config.yaml
num_key_value_heads: 1
head_dim: 32
vocab_size: 8192
rope_theta: 10000.0
attn_scale: 0.177
bias: "none"
init_std_up: 0.14
init_std_down: 0.0
learning_rate: 0.00613
weight_decay: 0.072
decay_fraction: 1.0
decay_shape: "linear"
batch_tokens: 32768
doc_mask: true
Each number is 500 + 25 x the weight over its row's rms, rounded and kept within 0 to 999. Layers, rows and columns count from 0. Numbers have three digits each. The size before them is the row's rms in percent of the matrix's.

# o: layer 10 attention output (transposed), 64x64, rms 0.135, rows 4-31,36-63, columns 0-63
# v: layer 10 attention value, 32x64, rms 0.132, rows 5-31, columns 0-63
# gate: layer 10 MLP gate, 128x64, rms 0.175, rows 0-3, columns 0-63
# up: layer 10 MLP up, 128x64, rms 0.165, rows 0-2, columns 0-63
# down: layer 10 MLP down (transposed), 128x64, rms 0.113, rows 0-2, columns 0-63
o4 105:488490487450497504511530513532508510518505460493504477476460498514483527503530512509509518509486526464507486468544452550518499499461490454478440551507514484495486466521468482519496512531473519
o36 088:443502449488545450476472437457498495526501520506508498490503514513511465505485478512493466485512442507485496500493482502541541502522462472481540465489501488481501472487507496508509481511512529
v5 105:527508496482489514505557491571460484490531500519473526553519506489521502540482511528506502522501469470473500501536508500493564477517509476502487491467497486513490500529471453465503503526469518
o5 096:462483473493529497492482432532474522524545467530538526516486444520508533501450479494507498483504488549471528491505511489523540492476494492525519476496499510494500501471524480484531487477517464
o37 087:462487512514495476482504472423493488476484503509504523506519557484486527446492481517520498510508478516511509487518470509521452521462515507469488535530478505447511481529529508473513502471540519
v6 094:506509528529519526542499513528463440510447490532515482504531546500474476514500509498506478471453475493496456492486466497476452488506482529503486500466552529484509490507515519466500508483493531
o6 095:476537493529535493512536496465510489497475552486449486485525495487490458470504522502528513537515512469484439515551453484517477508477501485521497480555521505466498498527506513511474484494493504
o38 096:532507509438493524496461513501547505486508470540453504483498511537492525478535461496512432491532489485518551488517478473514504470482486504503512486489549516500533494496511499502492484544490516
v7 109:509479506449502475533511520519509520508508534464451478466512475457504520493504489502461499529542460466513512535469471482471512489481544536487500479541487507512524488510470513520531462479482523
o7 106:496551480485473507483467522497465479465528514418511526481488483488524474534524459522487498481522501520530484529463478503521535483517536506499520471530507476500495495528456518508520481506470502
o39 103:545472523540501490525553512513534503518498464514522514502477518528442511530523504455540516516471528519506524461471513496499508500462481476543507487528480512546491506490521497497474520488543503
v8 100:514497505472538541527524521501460526471530494504521511522504472501505518517487524496529505494516488534523501475409488541506525518486509477473524495484521482456499482502500524560486480468508525
o8 093:482482543455490498481500537472465488512505534430524483523496538509506482502504491521505498523533537525484550525469511512478492502456476491509525456510548507502508507523493504473519481528540522
o40 101:527524497517508471507462489534472478483517491502485480484510498491514534504517532501541579485438461479522477486496490501503471502520545489486512553524448518485498501492506515480528501477462506
v9 097:525521488537498524530531491470508502514507561498453488537516497483483499482475481504514488511480509494510437519493501502533519524498546516517457479489506497526491491494427475484540546511522506
o9 106:501545500520469476501493479476499500519491504525486534487494470529489508499446523492492500479490518500498497484504484445450501516535514503562485472534543472496548506454499478537513554518492488
o41 106:533485493489483497525544511482505501461511509486504479511442522478485528515492472499453518517476455455486492534514491459503488478458536495500521463522510466472537465523507502505531475489549491
v10 105:528485512511530540489482520496461497521506515513475507476512530486470519504499483474511534517511481427510479496512516504502443475511514471504537485490500503489482485529515517571483430493503474
o10 103:450483476499521493523529544471499490455495487502508491486542520452497486494521502535474528541445541498518513504474436547477516498475490494468492492496500512469499460495490536504500501526508494
o42 093:534515488501555482483452475476509535526519497497490527513497506508531521481506488447506473500533530505501494514484517515477558471530482527541513504458503539520479501497494450477486538472499537
v11 100:444516468492533486506510448474521539498521473512502508489498492494498488522513521475523470530527491490484505459494501484473487491521466522507482459462482519498506533507475483470518541530516580
o11 091:517506528538506504508470491555522482521516500503473512505477460530490508466509539480499502478529481502512537541535553476541530515531501478508489517491473483540460516491442495515519498488496458
o43 111:530516511507439550521463483547466490505500514447509478483494504536515508500516487517445517524465542498515482523517474519450482497471491520528486545523502498511501511511483483505494503478461475
v12 094:461494443482470553488540520506465489501506489533530499474526498492438523517498497498535504492503525509537451530478473505468494484488449506533520469504506515492517487512463497512456487499503490
o12 099:470506458510441502493482538469516477533519539542496487479501506508514513489516528507519507519475538514444504519497508501511478535464515508507486531506470536469527473549452517509501462509474491
o44 105:500516525469526511504476505500492526505477515468494550504539482500537476472524443515495469496539505505545492460488531524506573471508464526479503519472494509476500513533513535472512524499523508
v13 081:475519476486510508530488516445472490482486493510502495524487490504514467496479517498519544491479498539505511497579546497519491487532516565480486494484493490540511448546497478519523478522520496
o13 091:506482495528562510485529462533521503494491444513474490525524492504469493510449546487528528474473545489528505484464498491510535516533479505503494495497512529487463509509503496550496469533533490
o45 087:496535480517518438482439505504495523491532459494532501482493555524514461469511486512501466491506498510472508493482493524524472485498461534482522499525451526479548462514481486489489490474501481
v14 107:477463532522525452515448491516499509469532470494497488493477540507483449494529531504464496481541504467498534480526454505502504508482486485480497499505517526482493532532513484531511465443515472
o14 094:545486509530504530536500482530490510461461465499479507512516508527500470505466416509532506521490495495487507523531524547511506512473463510492503502481460457484520517506540508492538488472484512
o46 100:513512510490486493488484522533510500533510517514440474452490471468465492485521543465542533487520501507523528499489507493455533523529505518546496541511515539541508492492472498487465523501460515
v15 107:468514518530519534521496491514560492487514536482521497495476494503508507519489495466520493505498532504506550463479520507531478477504477507515491475508475469472529498534493512521500455509466406
o15 083:514496480507516489487485513532449530504526525511470479477432540486498541479504476516531475504497504510507499497552458520461494477477485466473523547469480531525509496511514480481468468471490492
o47 126:488502413475508461495501515512473523491542523504459490490520506506484483501491553493513538490489482518502522477480490536466476485510472507470539518515491496535487524478476525518554540496495518
v16 097:525488471502481500506509489488509502522486474556479491448514494522486526488484434481511454468506502478483534525485478488475458527489473490507488542453517494500513504483550458487509546472492510
o16 092:497449502521489490502519499483503493505514498528513464490507541500506525527500491523513493547476483530460497463561466470523498496473519470474461505486499520495518458472484469468517545499510438
o48 086:518564510473506496477464522513506479535466493475528522461490514538510463495529480490494457469484526476529454470460506503502493508490471521507538516479558468490491518517507468476475482503504498
v17 096:465520472474530469512495490540521515469546501482466480491512535517506485509545477490521541506490458542481532483511481478497511490484518534449491490481517491496494470527553501476507483503466451
o17 098:542491492476534521520502515509503511494481474402472476493482529512539493515530477499526510478474520530517538543508492479485499491484505489459506497481522456530471531504469492464498500480499519
o49 099:470493487489497505499496501500515484442498532558480481502479499531508546497458483483535487493531528483523470507503498530509487493467476502491515511564451546483499445474518504514517537489485515
v18 106:491513548517500482465511500538479519505496466477528491499518472505513490492503525482492522474517498499582476476518509523546526475511496486541484530490503465496502507448554494474497510544465519
o18 089:552500479486511510496508512470511524514460548515470514525521484508549502485517489527461520537515450504530505484499510495562522514532432513464503496454494493539507504485509488507518499522509495
o50 086:484516485516508525526483510544464497497530536556498479514530468481487513519519487518479475500526503490464504486542453478436445516505525501518505527501538514465476488493511481502521540488522479
v19 100:474487517578494505520481528478483513525499453481536554479531511477514464480486509506541507509524511479474516464508530500515509496482542496496466511515546499483496498479458519502533460488483479
o19 087:457513462497477464513484502476512472529516532521482518489542511568509520510483462515511493507489530466487435475536482492518509518474479493505489470500531494491499491464499447500485494511453478
o51 104:488505498488494469497517502553498507510471470529490508522462455506513538509514477480511492479481479530471519519451495460526500497523456510515489508546521481507475545451528485561503520507513469
v20 098:468504561498499502523508496461552485451514528537470516504512458505498489526532511539525465490482492464482473492556485533501491474506446513508518497521515524521487478508493508522517525527474492
o20 105:487500487494510514486527486495507540526449480505496515482486501461472493553455510505496474473558493493495473507500533501468449520532531464464462527473524536516491468498507518496521475490525468
o52 090:507499494487581485504477524484505486543511487471517466459465516528509478491491518471466476513524490512497531478522462578512514489482490530527471514499492491467465477475470490491513511493515491
v21 099:552451578465520506519489516516482533459548526458497494505502486504475493473480504473443472504514481513502503511549510488514504501517487512476490448500525509529505486492492487486492503507529525
o21 110:484520503510496431479515453507467502460490518447455506547483492477500493516508481484472473513504470555529526493485499515487530494547481481470518485473507538503512490527521514514544508485499493
o53 098:511513499500483527478510501519539470559485506539500470466518536515480517510546527492533527475509503480499448501499487526497493520427491511522493534492516473486472473495481442501469483514498522
v22 116:496526448483515501477484489538517510492500494475462513511539517539455468444466509496504500491489514479504528498501507531522487515534500531502485482475480550461472505475526517521479491430491515
o22 090:497532542483524513511486476448501478485463511488508483494470527505544428477514502495459519492461476478489513562513513518516495518512490548473488510487494500518463486522500499452473499506523477
o54 090:504469511546479538433490497496465481505501490519508456511518501461524510468501515530471510542513506496468495491479514493472495533460512462501529516507552499543549489500516477491495487524524534
v23 104:518499512461532411509536542506548468506466496482468483489550522468496503492491482503479511483501481517488500507512480474478505487497520508537472498519474493503483488518467527494569492512483504
o23 100:538525493468471508504505541494472464525473467462520493492495496475506475486500478485524456453533477483443474489511530511473500504544521557534505484485514510524479472493472518531536505496499488
o55 101:509466480544496536465514496495482545492524508537529522478485486520528522523466507513507476521486475543554531506504437537477487539501484504485542491491492514523496497510526508500476490514557490
v24 087:466519465515501520544491531484514491504504495484494483498490499467529451468458496555508517524484514492479467453461539511517540504514508461514517524482498532530480497490428509512499497508493471
o24 093:452458503504489480492485491531490507542512525548489543494539499525471539480477552474503506474510521514523482517498471500458533508482564526504490490537493533467534471485481496512483506502494508
o56 100:481477482503547456501524488458459487429510489493509501515485490485510510473468487536495548488465493528492541491516514499552500509488455479493528492493534478489526525443511477497526510494500500
v25 105:504475464500513511414520502467498501496473545470524484520493534490513494479494492491497492546552483505515496464475507476540480486503449486475527512508480494539477496491532505529489513521453490
o25 109:511496517469512491519487579475518505507503540483515502486467486485504444492514539525470502507519490540529513482436525500527519454512485497462499511456507519519484465515534504519506486508489526
o57 107:494473481484478500545517453498479463521530495537518502531547513516510554491486491531498527522465475474487518525542522514488439496512538530531496499524493474489513519490486521496533534520480520
v26 103:493516563510486498528497503521510502471470489487531504484479551482501503471490480492547483487487490494466474536532544511506503487476485494503516514528536491494512531543517470525509470563478556
o26 104:499470471460490529512532450476492564468532524545507525504524514511482539528511525477482531509449491499478509487493499474493485524472513509483519445526493479490498490476509514480496539483491459
o58 108:448509524483506465466489549518517511530520520512467530484473486550511487489506490491491495474500505471527501457536491532513540463516473524529493506485511528510459501511520496444456489480536496
v27 098:466504527523451501533481491554479488546505521480518486529502485459542515538496495508451492530494479457519537496515512504503503465502505513474497481478502506568489519477480506447507507504517491
o27 103:522505493482541497523526462500531515468489491476538554490464460470497527486481504524493459490503503522509503521504459504553497482500490503455440522501485470474483522459512534458509511496511498
o59 113:497446509488494466519523469490563504509504490492493518503542488513443509510493484505513483524481524535509501506516476474531498525461499463549528446527502506498550493505497458525516479496479466
v28 111:536480483469510489493536472506472490516533523451509448514488501523478522508528476504536489522518487489485508530506481511487425507497450475505482513501513525493537478535508469502505555490526526
o28 093:539487483511474469527493464498493527455515500496526468483537501515473524481496489494452498528531556533482508538499464538443514493465480513491509494476471461502487514466506484489520491494460519
o60 133:489551506457500538475467501540497499535518482486491517491469527510496456484524478517471461473536500467547506545519474541504540492471507506491517498509534502489512488568493499492516493526500504
v29 092:481519496515510462491464495513538467540518496533492529489502467485496505511495459474487506518490563473468482449456469489478504536523501499477487529452511506473504455484489494538530497512536507
o29 104:503557505529471526505490523468511518455512504510492501508533455488533512515534472537535484485518498506491474501553530494483458537505454493559504480533507511491523495471467509470498517495486524
o61 088:538448510471540496523490464547482482464493500540513450528496504528530462457534534488496511498481474508503523496470463487506479480509495504525468482532511502494486535492488484505514478516469452
v30 105:492486525528495444518444461507496564495484528509505498457505507503482485489491477471530443493543494521492527540522478505509490489497454497507502482455505460478473498491496491503476484472535490
o30 105:524486485479499542537459492547497499507456483481521530493496479482480460498526504456512507476515485493457511479534526488482483489479483448523479501456510486511512522473534510463557514484532489
o62 112:515536505516500496468485524526537466507466554489509501507512487514505466527519475483471490498520564492531497504474498437475472515484462511493509521524471512540460519519477515530457513513485514
v31 093:518462523432521511512503448525527500522506524484480490534487539456478508459509524447472502498524515517485493531510497505462490518527472505515495481512483536521530457497542505502530512499525477
o31 116:536509522502472500454507517503446483458493520476473510515509476497507483489469483485502506443512479503531489493502526570472542480550494505475474475475490516506447531535499497497504474504514519
o63 085:528535500509528488527462491513514523551515522486532459447487524515503495511561540485516532486490486470493491537538454526502508492458525506523507487494534465482503466526476508493497478506473503
gate0 090:473455544522483467464477530497539503519494515487522513481513474546487472482513486487506503520519483488467551465492529509521470518487500460526514448514513531554491483537509495507471479480495475
up0 099:482462545554504495478469494481497510490517526508495523495481466519503463494525514470537476520510506495470500520489524474476494478482513458549481514495525526505515466520495441545477442483490491
down0 103:548526463513474525531499561506499501515476497501508528529498486492538474504471525491542522481494437515475497497489473478538441531525516504463527512496532479476509501508510501510516525517517535
gate1 106:457528501494496496452469577506479516555522484534497496503511495456475491471532481526502476516521520496527501468540540499491513454496508501503532492523504495480482480512517529494536513518468472
up1 103:517503522456521516489510505486492481499444477506473512518480464564506511523535474513487462486492501509462528521520508498497512475481527500498467519484447500477482502538560498477516502561501519
down1 107:533529511489521467514523501510489470522507503502514524485509549452458470488466461514497505515522519502523524506526485502461503525506499505522473485505535483527501534471506500554534528460571492
gate2 102:490530518470500506495490495498501525504534524481463471479521512538509499469463495507493557502507480486477507498501508490532516548507459521463537472542481561530503531497535488478513482471455526
up2 110:448515529532494455516526529494495516507483486547477466472501532512466465524485489529472508519485492471505572509514473510506503470517459526508480494511500538491468494531475486491469525496467479
down2 109:461444487510486487532505510513466486520482530516506481502480576507514499502464488508464514496513508493513500526464508558452504521476504521480518499513444485470513506509486458520505509458466501
gate3 113:474481552523525485482470550492498497512488493518492525515492467455506520502549526504516530507513504512458546451496492532501525518485549464485490494555468492493498511517542481498488521500463496